python train.py --intermediate_size=704 --rope_fraction=0.5 --extras=["some layers without attention", "local attention windows", "gated attention", "value residuals", "an embedding shortcut", "skips across layers", "capped logits"] --optimizer="adam_atan2"
Each number is 500 + 50 x the weight over its row's rms, rounded and kept within 0 to 999. Layers, rows and columns count from 0. Numbers have three digits each. The size before them is the row's rms in percent of the matrix's.

# layer 8 MLP gate, 704x256, rms 0.0939, rows 184-192, columns 0-255
097:481498500506535513415553534408520587421443530500568499610531473561529433515484425421429445484406571544550485445493518456518479461462508513511556534505510522457497420439507498461636539551513449463436553477397570517541487491491465482509504497463464494496453528482449538545426480529371419514547523549462486499440523547460562482489435452522592535435446531584441413454479425491559549487530378470633490524427466500561482538584468481438460487393462544516500531556591554514529495530444410468385548519397504529529585508490502591459498591536501454451482506549487472427525476457515476550503442475528516488489539401479536551485453507519388532593483459561538448605518499467471517527446500528467437459484552534462444396539506538510457403581449486585557458536576486529539475489517579
100:504533460498429480435489537502546575564460662478599553510482432487569454428419532565412541484499537504517507505559511464501411489539478577488547510424474469568552509517448420508600549351457543490447580376496556540510464475559498463462506510411484525420501486559492467498532590454549614537573521593515514598584527592489530431515472504432568452527423533507472518530515442495442441497528515529535457401530546484518481542479540538498397526441586521500475463529511503473527485497468567450438452574458529501533531633498570454528469501469507500383543526510525477558461513471409527515431519566440513501528532508424528425483456455454536470481524514476506509455496553560535394497499588549408523550405475445519508480600508522532528417419508458515505456614452509458458528534473523
102:528433497506493437496476522522510443405637388433504417513471535493442471558497550616537517565479491459475511428492462525504485564498534580527550447546523566566468455555501490446482439584470479421533495472568556556515528523494466593518448467515555471471571506488577537442478517473475421445507540575427504564456525529564472469561539520372415453574471568438537503489416436462537537571540551563515468509476580465528497465563544472486525468443461498506475522532462466526483457560421511513459495544504492501426499459350439514486475425560385560529462490465532565523415392492500459397484514520576515456379507521501447632456547496512550496430453553519455507527478464477508500557492465561527562510498598552470503490471549576474440456490497498594565540485543597425578515469485370
094:476463392507501479498441520502474512521556502507462593574515401605498508514428541510562441545570530418518594541471471602520506560500430463581501516413500473542383569540469478491461506459529485483483557569502483352498424478506577607505513505538552551545477422551494520461605442533483521518428490483448497545503546501616482524454576553548494375654566490534492496489452476495537488448549499436488549527414487543481561556512464525576455460428489510626474475486568550566465516563465543517448476474467431530544452497494475516503438490417448482496547385476539545510521497583551551520476432536437523571517545451386575514547452504403530447489529472446512488477424475508529513558526436560481579482505409470491548496512507566555464405474469426461462536523548460429416482523505466
106:537533451506477492450545529486520568467456416456501494536525367506564464492528533502473456558511477371613538523498529516481492605503539460410482523542466508534483532601461529539566479488542544517449570523460379480493468575462505517466446503484458622547461485497437531500540510437468616390565525445467516581521607511522475541525612538537414461556481584510448534528485540527466561522446571425580497581508483420532434418534530489402501495444476440479454507517511482482509549550526466494482510518517566496508463417499425467508455473548458465488557433471527490395460521628519512494647436520572411456458525547490548499573429596560553512494466470429473468609444395477488539568437452537502495451487496450564546519549523494438427500483483574449462434521437472496546457449544467
095:481524386543494550574467492558519404489553577487413459447405549493461474473421518474524510494497474491495469449473574578597466559442554532538514494515473463507505451516490562441452504545588384457469553572573514468523527512497546575495447517488457606526538475481520531456522524384501532495490482519491385465533470550418444492509481529393479489580508458480570535600463514512428500537541441527502678512499440490470504490471553535479447476588510471541463591450401448542470530580483508482496535548454466496545366413507504480462424506418655564473521548526584579539471498476491512548424437489554551462464440544484490442491441515477528462602430548570472497515481432533470502538525471610443448557583501510533519513486500566585449563490452460430508571519572532524555509511475555
103:572602524525461437492509494519486437465515478491540445540569404525490532511392521542516484590519501544489465441538513505512505552489450465431474473552563478468412445472568496473420411519496445525591465517513613482501421538493553449524530504533508588539575483394519617501486487503486546509468491572559443522435431533470565566453515562511435511497395479509530492496549593447476581506550556559518499468487388472559487502485462504525512497496463484563592598531497523503473504543517517466526449597558520527606507493433490478533544467447466491604541436443484440557402444525432599510578453420532538469537485525464512449555478551406537554409494550551430545492536552489521501506458495536516507480470616628511512398374409503462512500570425481591511446497475465583412501549557455
099:482501445546507552434528564510479502574529611535542487466453474541475578486527543515512530558511574505575442409513511571452563553477530578433476525536555536413503476532516614512509500473545478552562403510530414468580460445460485495446485503499467525590566428485501492557472596542506565536524543543542540560513468526493565482477520436483445457521473504460522362542456480465536518419434528569528474613475510465501541392496518597527555424361517539549561514602424493525519445409485463439564509440547471434522448421447459446437456521527494504464547567532440450480479412525520508488517426536478541463590499560500356434524510417505501405619486488472473518489604504465460507513502477487523409659494539580439525504428469474480472478471470489463492492449529563540546544503458465
098:512497468499487498481460493484486542568478528460438569605437569587644475488500541464481498489544511500473560542554575459443430512492517576445553495520493547557485405504530502555459552497523465619561474534542420530504509558487612452493485534451519576463583531461447511467488564416510479408553432658531466454480499502516483527505459521410468413489558499566473516481541442399546425456448423585609446440516481578505529476401483440500473419479459500500515535537471469439509470517431468439403544452574458401496466471524557509524435393518497530467514537491549465585463514542571444538502547541413538494559448569502443394527474437541589428442446522504509509570538517542519495469595497450555435535425506487429578506564568515489512544546519556506499508503456382512538562545481496
# layer 8 MLP up, 704x256, rms 0.0964, rows 184-192, columns 0-255
102:482552526489504522537453464511525525483425448522417511436595487513485488503565466569552575472527412546516579467511547547439620508472381474460569540370506504515544507435472553477445536491454396557599426374552587530558566550410527586492561474455478435540520535444563554542467568523516604477474519529484493517523488504478528541539474511518407432394453452428501527570497570541586522488623494509407462474465521531599507514450602511478466471548485497560513503496546562520479540490510546456523469512454531495460499480516458434430485456516579630536529490456505481450434469495452460514503558509421535412517526514553529571529467500481492552550462561507420591531489510491565539593513454533499603527446529498474509466514602576463613516469485476498464537608391519542477493435509485
098:489410438473500593491453484584494515398458532546414532473517495497555519515444531468616419505476545489412414563539636484495505479547533494445525499513456413549462540521459519483439546536426564477517524518533539446505458435506436529554490487546493468430586599529536462508609490429505419496471460493496467469564487487456530488493408441536622508434556485470544572499569597447567462465487434547541603478512462502502436522430573533448499511532468555491504586449543441473543608539468534463533505617473477523485509543491491357435467514479595551515624544571531504606532545449437465462541472497473556587500523471386445523517505529573459456509451550545463406421384445459513526479578467464492490521509588454502500478433504528525465467477518449465568516526448537547532517457475510
102:434507549529499583508505510471477500467466518452432504502380426430586490449519550533540525464519527479503579494445536502524497577485482561476454471537425485614491413528568495475423450481512459522515437454533504405622476476465496482437474582595446485533583434488602431486434520511515480579518379554489455471504521538485529495493445564498497444466478465535467441482490492577484505457484592485470572494553483488525522539475457524547533537532594409446515546560501605509504546553494459498589408507500593531504426411425491402459392501517515534453446447545550460595482526515538513579481596416555454438466472527536512455583478569538538507494463543524442454532519545445566501496509507439500583520617510432493484484345421518459487471439483486417557506551561516578457537535382459
090:481566536504498500524521446590530469450484575570547608458480552456574463551486500468517527565465473461518472476573432418458391434515585574496558479466510462437423486522522479479491488526543509529382510478539467514504487517497558487544442449578427491474453502478536528486487585497520506436470390513493519406469504461538577540484512509439549482429497473514456450514415387491601591587544573499516488335528540490508505477530493546444508468439484438488520486451498492462662519549499571513469540484459594522472559476452425525448569486531514493525465492545517503481464397488502473490455557455498511404490503603443477497555437437530505426489434610497538422537475441537536430447570513497417571360481536473543454467613619539404530544516545574438495482481483551520482550505543516
105:369468482493452523438562489558498480447374534497459450462510462481431560469539540509511537475454514495482483527531545454386494505613471523459597648621512456432434519537542520586510467503468459493463446527444533537453536509535487587503478479421457466472562503542505442564583495465515405531562601500436513508504444528417513492485350545490455473556551469467601560496520581452658524458543486507477594521627416447519477546460480559514524572474482543465559550520499471523589547533541466501538543524452468433436463500507438485587500459492497434522550570471474509507526478494529459462466475439493547546523443483450509587506572497519518548464495463461632468407515521402534551457459468483517488528497568560484536428444479465470555437411479464449551492569549463544418489464538502
091:463400507520498444510431488420591529435599443533529483476447534504492447467548496455531556442545606449446482473572479479609486462539495554495495514461498445451590498549447465475441462477477572519568456506578516485465448534465515526576555554455482445399489571486583476488413473504493486406474473443539556472402521480475538455542416436566549571487569561555389458563448523514450418463465478506572417436458562495530473524519469538671515561469452458472413560407570570480557469459551502518471510473458454496449543439529524495438417552423530559427440564624470521510531557463496455558433514481480517457413549593563517438440577391558543540454519493375539420487498517498551484510437522496517475531506518517474492457502482504440524487508424486451559512544443494500510524467552525
099:492477468483582487460482485447479602447560459501544606547429451502442482483463552525501488502533463509472490568474473491564518470443629557532450525473459536535525402431495507490516430459526536548477556539500494448600497533502476539505438457509556502410494441626479564525424465525539557561509639616464535577520456478462518406498446541510489469521512596487585530531482436427534529482533522383629474599473541498454523437508487582478478496430456478568466416563458495466505438477479510459513428584601529422483519511546479511568518468520472491496528462474523595506449432514524428445460601463505553422565455558567472497557486462466564459524463555500534530611528490556521420560417435474538538571531479497499414473494527619623464497566455551473571500426490465556535512515466512
100:477526501494441520612466407592489478517502378534572524453401634470526513495475506519448425495504463550479537488571537496530473343488440487537421557567432365505357515456550499557430534518520437490399517434553497482542489497562470529557589544511539554479455526478529511513512366477532504423445618503476475528558448462508508546435476533490463520501581442504501460450573464465448413482463429499409525499452452401527463537547402448535499514414577470580494505470471480487555487535471452517535502527466535459407573490485547385466448506513517515653494470487483511497550512502530446475462414476483487548488445546512532554442497489524471540479520572445535517604561473579487484442519437479474462531489509501476542575596506454509482496518414490406503463458591497541509498536463543
095:442493431533523566575439470483436479574550482507441499568570529505420424465602510467566565562489499514518466488392611438523448514466470485604523446473540530537376574424451532519596529478501532526536566424569449466391503524483540528479481545460464540497552527515467554422609448529503580542462501503476516516498664494515463492614444551566473514500498503552502524457561464424510436439549453485491481529477516460435505424505496509533531627473482534592555602352549450566436572533475505527474444551455502448561562472520521524483507462541523468558459485562453457486532459424502514659410461505529505482437418443533521573474458452468505430494453455511490529564451561486466544520515486492496451467451458422541508472491579457528481524556491508465457475485430472487414476551553563
# layer 8 MLP down (transposed), 704x256, rms 0.0917, rows 184-191, columns 0-255
103:545529383457507520486563516547511521466398552565588479493471468521547538560541501588479498434496534505508506535396536459532591482545440485432420462448501565465449511482518576502517523447540458455477455443406657517521513466432400442477489502460580544521457555561541508538455585451410521489444493593416463517509519476475476509451539503498498509483494512494518468439475470389573498510559395492503402515431401501357482550479528555481509470439531463550461533469556518520452562516567513613478503463568566455426498481437402454479502385522504517425488515498371469452393499556436526526517468418483507538565529437511519482513536504547455489568466384554584464585526532558477522533489498479528511495506614488530483509529525433508460452530522496591539401521572451513523572466559519
098:551470506424477440501522604525476505505450478432539497429538559586544536453516601542439490536501505493450518490537451555570423508475543541477488454423584499461596549468507432519486505574465498496506483498489512536410424496368428458487385485441609493521476470576485503442548428500398461467583573487554464486507438521463544432528470524489505419540532513514582501406488528541449512492460514530502547585447523511456480418567482510563522487477500503515439407442538473472590560544447507467557517588535462473520507480428518451559431548571565401498473504549476511488569476440454399468385467462514643439528472523484467594544461398475458557499502545507474427517490452584511575582508485417548575382514542467544515454467438599496541402475495428528518481480549489480552427512470506
102:448443457535471536474479458525492529496522624528347557470495503519560425494486480531516537552582452475530569501505509541490549559425440431445585513534564519510424492522438517530498549475575491458555505430408513427428502453574558605532467503470523461571432591514554411436532476498485502496499495479446500556391475541496459587442465391453542566493585431496525514507383521528559472589473443410551525514481492417507574510497539507538461496483477535470524409532488529408591545558451454409424597514529470443553485485514526477517558469530373462476433473405495533478559593515481467413578538495466568510454473507593453556531580453484555517493529492509527539509477521383521574409469555524478556473513524492467554528428552443481471477453440448546414552502537501440452495503550437
093:499502380500556463474535489534408584511589463474510442502538467569544521523497480476562455584554574448416577472468523524547520550455528387526501401500471552562515472503512509488610460459395561418585525525481377455465447464527491527518523545517501499515544427514438438456505422547464481542501546516480446526516507503447461498526530549554498492582528511523549531514581511498533427436480477486537570593413446476461514563549459502524522489531553557559435479553441547534511408491500520545476455492556417478616478495541495568457393489452439532430552439443541379511494606529497559554539478505485530586567537403506594450509475598411477451442540403476550457495536511407451543494484494552575509493473455453500624491458545504514496502538459401521498524535572437510576443523427414
104:526580420495565492474563534515404549454497518477509510481443444455549443471493446502576535570530482584393574453550384537554416534496589425571527539455377531506567463515486480488492464562425487467476439507464526431464545534515539495472539429476509547434533551520511543524442520565413510567420483508501466537538445377397553403469423433523466485492538474520486517514415509554449579555532502461489453498480502489554511503508566521448469573538435398448547604534577473565571463558446496463452484547447495541521491543497583491487396537535567520475533350510367633604498547503462468463500570516492478503505407492479465517458526471430506532512462552518483421531492410498476469545537474583537461508527549478528504506524406512494438522433499480460480401433569470460449531452507510
092:609553446443514525494475458477461540592486420473501564494509470580472527525522515510506442411500501530479457498513417617522537529444514454463509529433420551549452567414524455504492431542478445453499529608530538543491426566530570499530444541566612580482489465489454421473535475521584558459552502434582563517493504532482536515527555523498506529584487495507554482519491536489562638498638471435509510527515512446608467557499499506495568491399429501493449550542542498479492498585564496445537514613532506494626520540490430450423495539616485519473537476411502485592567514538487511478519424504428504387567530476448570528572459500455518462484525492563532519471449550483499517584557528554484384524456473458473473491468463478569452464476456379508447381456575520468495443584429470
101:470522491556462434469555479443514487428470473598470424423474554509530429487539521504477474450471490473524589451477463479506456493527470508514505465539461390547561446490578499491434568347433505497517561457483643521499540618482523469535500497524491514549497478413530492555506553521534449437470512516523432502542502525436493484517485573540551577563456513578557515489422567514418521539468525428595600502490457489618439541481531504536408513600561570455537525538536511477465446572460506462481487456532495544540381504340427504437555445456450489542475534449475533557490494537543597514538597477505502485497434442444467429491535443558474518473496560446495547477491508502545506425558512576433455552527609452524630438512440616501367507449517554463517530435492475473474498536556534
100:497511568577526511552474477486422536500535573419419430554496533496548523486540457460572558477409529461535573408492456468491524544486523446544532528563473456570533467545612494480437429492446526542571504383495509522513602366539474536548458507534445418531486582541480485499570446420392434574482584548544506502528443490520429506454475457452436477536481487442570408505554493457420460548507538476550486434606483473431445504405467502387568487510602427473473542485503499526447483573480455451559536533565460458405568550441454473555470539560524585533481476523393455457430480504578582469488445563459481459496461498460524508542525546552581444435520502529508447503508541475524506465589509513560402504530506491541506539613465462407516523459450590544444444543480503540434539524575481